config.toml
n_layer = 10
d_model = 96
n_head = 3
n_kv_head = 3
head_dim = 32
d_mlp = 320
vocab_size = 516
activation = "swiglu"
norm = "rmsnorm"
norm_place = "pre"
norm_eps = 1e-05
positions = "rope"
rope_base = 78800.0
rope_fraction = 1.0
qk_norm = false
attn_scale = 0.177
bias = "none"
tie_embeddings = false
parallel_block = false
init = "trunc"
init_std_qkv = 0.0379
init_std_o = 0.00848
init_std_up = 0.0379
init_std_down = 0.00464
optimizer = "adamw"
lr = 0.00227
beta1 = 0.95
beta2 = 0.99
weight_decay = 0.11
lr_head = 0.00984
grad_clip = 0.5
warmup_steps = 408
schedule = "wsd"
decay_fraction = 0.306
decay_shape = "pow"
final_lr_fraction = 0.1
batch_tokens = 16384
seq_len = 256
doc_mask = true
z_loss = 1e-05
train_tokens = 112600000
steps = 6873
dataset = "wikipedia_en"
Each number is 500 + 40 x the weight over its row's rms, rounded and kept within 0 to 999. Layers, rows and columns count from 0. Numbers have three digits each. The size before them is the row's rms in percent of the matrix's.

# gate: layer 3 MLP gate, 320x96, rms 0.125, rows 107-116, columns 0-95
# up: layer 3 MLP up, 320x96, rms 0.116, rows 107-115, columns 0-95
# down: layer 3 MLP down (transposed), 320x96, rms 0.114, rows 107-115, columns 0-95
gate107 102:493558419494537533508526534524419505512491476453539465535540553532513522546495518487589465490541544455490590530509496537513465477495451565473506462455399482469467481481563489499547497489453517471446563487514345491489477518501477491443516523504556497547513460543499484497537518572460488478
up107 098:448463457508458488455476541457490517480525492484488435500488590578469513465455522549542476497561553434540548541532485509518465468525473470531510551498485627501477517494558461488499444498508564533533553557537480477435559567542528459522515485473520489488526489560543448431449556504549488550
down107 100:436497499507541549500522518577473542487561509561555575449509496458461514494559450536459443504460527508465487461515532488546537517428515530423489450545487512577568490517459510511490457460551458550403515446424532477486510490461488510449512458575451524542527537498431479534508468537502546473
gate108 097:438586572436475483434501564483534446535460515541455463506487430474472435442494538541532475462541470496470513509445512589510508468546528471483568507463533515488499474569501503532504523580511457399586489505504490459487477428463551468527523461527514472493514474541507541473476514566491512550
up108 101:514504467539469384534509494493549497513498506447545550550491524523501546452452539462506466518551443489467481391515502484470475497522516536564557465490506504437528494464521465503560596495413516528495536541472464482413500563567530559514563501514522546496507480538525510535500433574489535468
down108 101:509523509554542513517529494557501516563493531501537445523528487467478501548476526535511535537468519557535552475477523450446470425595503499545570409494494490387556461462495480504485492518556474432496553540495501476541488512480496495555550448481491485484523556500540440484493494536619416518
gate109 099:390547475448567548440472492519507565483534455545548486476527495586536456494488478537551472512489484514536513507493471532528461509577548563563532549488467515492502485507487462536490492487481515563439447571499504449485563502465499500491479492489531555486442553593619493497501450522530472477
up109 094:477545503487524458519491551501476479523418581475478519552507492436471499508526528500363511535542511501482441474496473537472525557484484430489444498483517460526434509527483550503500524518496556404471527432539508472553522555455440525490567490485445447476539565434482522583494500465471537503
down109 104:451506523454490506455469540538474472462520507506532423497561580489488522490551532499523461526481525533509489480524462620488469555565467524495440465461498463535471460467484524562474492524487520465458507530514524340564567547478456538479510510484454503435513571478471533501491460440513509530
gate110 098:463542554516468419520471474477446483487495450535546556474498494472514445471473485571508435453544448491530558508473454521506536539463423424472503467497510495523507514523451501529589559534493491460460552455438536487468458529585552503487534428487499502526537501459504544565479509610462485458
up110 103:471498453443441547503529483491460476521495489476415451542479511542528587466521509461581508541526565505512496509492550519468487444485536533510511460402544522529541465497514447434487518456586474482527508541496467511563519431461488514524462551463460513384476420535491450471508484514462524549
down110 096:533505557546451465495499484549471486461524571499507528495478436506590519510529501561491458436542402545547529513582466485480425523501489507507477551541449487487522541527462419498455504490548485507520511536487552491541468522463527427498584462449532547491462499509588419444513459465495468477
gate111 101:557534480475529497521526565502482476533496591547520497510552446468463475550510456485469511486468493465497489539451524545559540461542549436472451591485490476494473496475471530458470425474549451418518561537443457547544533535473446521571535513457454503483481513537517495490583596510536466542
up111 106:504513470555483417459435504491526591459441459460433475535507467498492459531435564421475542446540535541464480552494453525463481516492527479526550438551538523553472527531513498461524550509479538531485508523517582454458496540518456581540548488544445526469521517427489508472486444459438521506
down111 102:497546456433509534542474473494523453461563476505547475533553545507517496517528475510565500538477497502483429518513551563586524570540489450549460500473494524443517514553466480496484461525510412485539515475454399482568494513387521447527503560469475492483567553506553502486533582525492496481
gate112 105:464563495566454501483447506476489484486427446523478460510516528474445410465466480523514538525554497527578549543478468499489494573454515497504447516495544492424534547528462469538483507548477562478523584506508503434511497587515544484486581453491523502463529510456556544525582504477573486438
up112 101:560474504570483492507464431462531517467440469479457493506503529469459440450499545489528548506617487498519510503525467567525501548431452498465461510516502527459516476498466438547590575499522597502547553543468531486483494526541580468452535457478480508511492427403461507512540492508519492487
down112 105:585415483451550503482522492463549496450472544471516551479521525533517534486534560489497459497513564451463397456493514521487498459524454494513530519492417534577459466482475541544572522451537519520507434483488497539466499497531523514490508477505413546502410447467414498468447510560504543544
gate113 095:446511526484582482449398481483424499497455515484543466549506493571516520517420490506477498543556514523483534499504493560491468489524538545572521559532574484437559508552482446464514518508513509551460479576543423450492463551499494555442474517505462563479566488587539487492531482510472483504
up113 093:506498488479534495533503444502439488512462527496501562577556516519517559537424563536497431587540504623498442500491514562497479503524527583561515499589541525475547469516456520447563554496503460526517491514521471455476483497464513518443472542462566498456579507544476524528496450469512506495
down113 093:543483424482492518531505486502529537520503508490500550481464521514491458483509515510552510542493510530488486522556512509516510490574528563555483457503489573509508465468401586448524482448510491491546499441478527521485468518465643505550462564426566496516465486482385543520438469498568474531
gate114 111:539478544446481484488410546568485491485503532509562486535544448455488504503490500482477525427513492493460487482453537444490488579524476453492459473512490461527489514493515478455435391510462597487518459509470501462516548495478501586455565563462453574469459441461525465534536456491466464427
up114 118:487464471500452576488517468526571517490477483480508543522487544505513473511545544528519486476549535485398533523461497540514414490473592496532522566531491578535492493551545467540493438541464535512495443526468500497427549539461495519462457504495511542578484549523547547495429459463521386522
down114 110:519439512405484561534479488512496509478511489534476457534518439525549480566539522529486494534542450466442490531471524462503467519524586423481528512464538486550460445477463573488463416534413522452556499482498519486575471530518523519486536484482560538391495491458495504497493459462468413468
gate115 094:508554447537510486489555496455449493555475420535504484545475487487436528505542513489491515497449539484418464436411515603544603458489506493501465510506546528485535476566484486490527514509587464418538482517483463455499523525555551574560499456549513512470488524514494554560474514544481465488
up115 096:441517530498489487568519588457479491464552534583522488494495522442521502568515460506560487549531476490499518544450503441508475463450464552514507574522500644488531554466497464498515575512464497518483491523520565494500522490478477463546538497437592478473460558513544498418497515551481531464
down115 103:503531489558501459428470502541500462469486513507478535473395408415514489554462487446486445541481525559477458507487527561478503462497502548429408527502518425537514509449535516503488509446551523498526535513510447426537481552473536504479577469508466529456501440545471554513492513453564544474
gate116 100:486516561467506486531446521463501447521476503507528534454553463460447480494547518551505551516449479454484480390444466532462494568481464442554438540481524512496475597530503512473492492525556521497541591600544513493569543528476519494501547532549530446496449565495542522535535483545441493490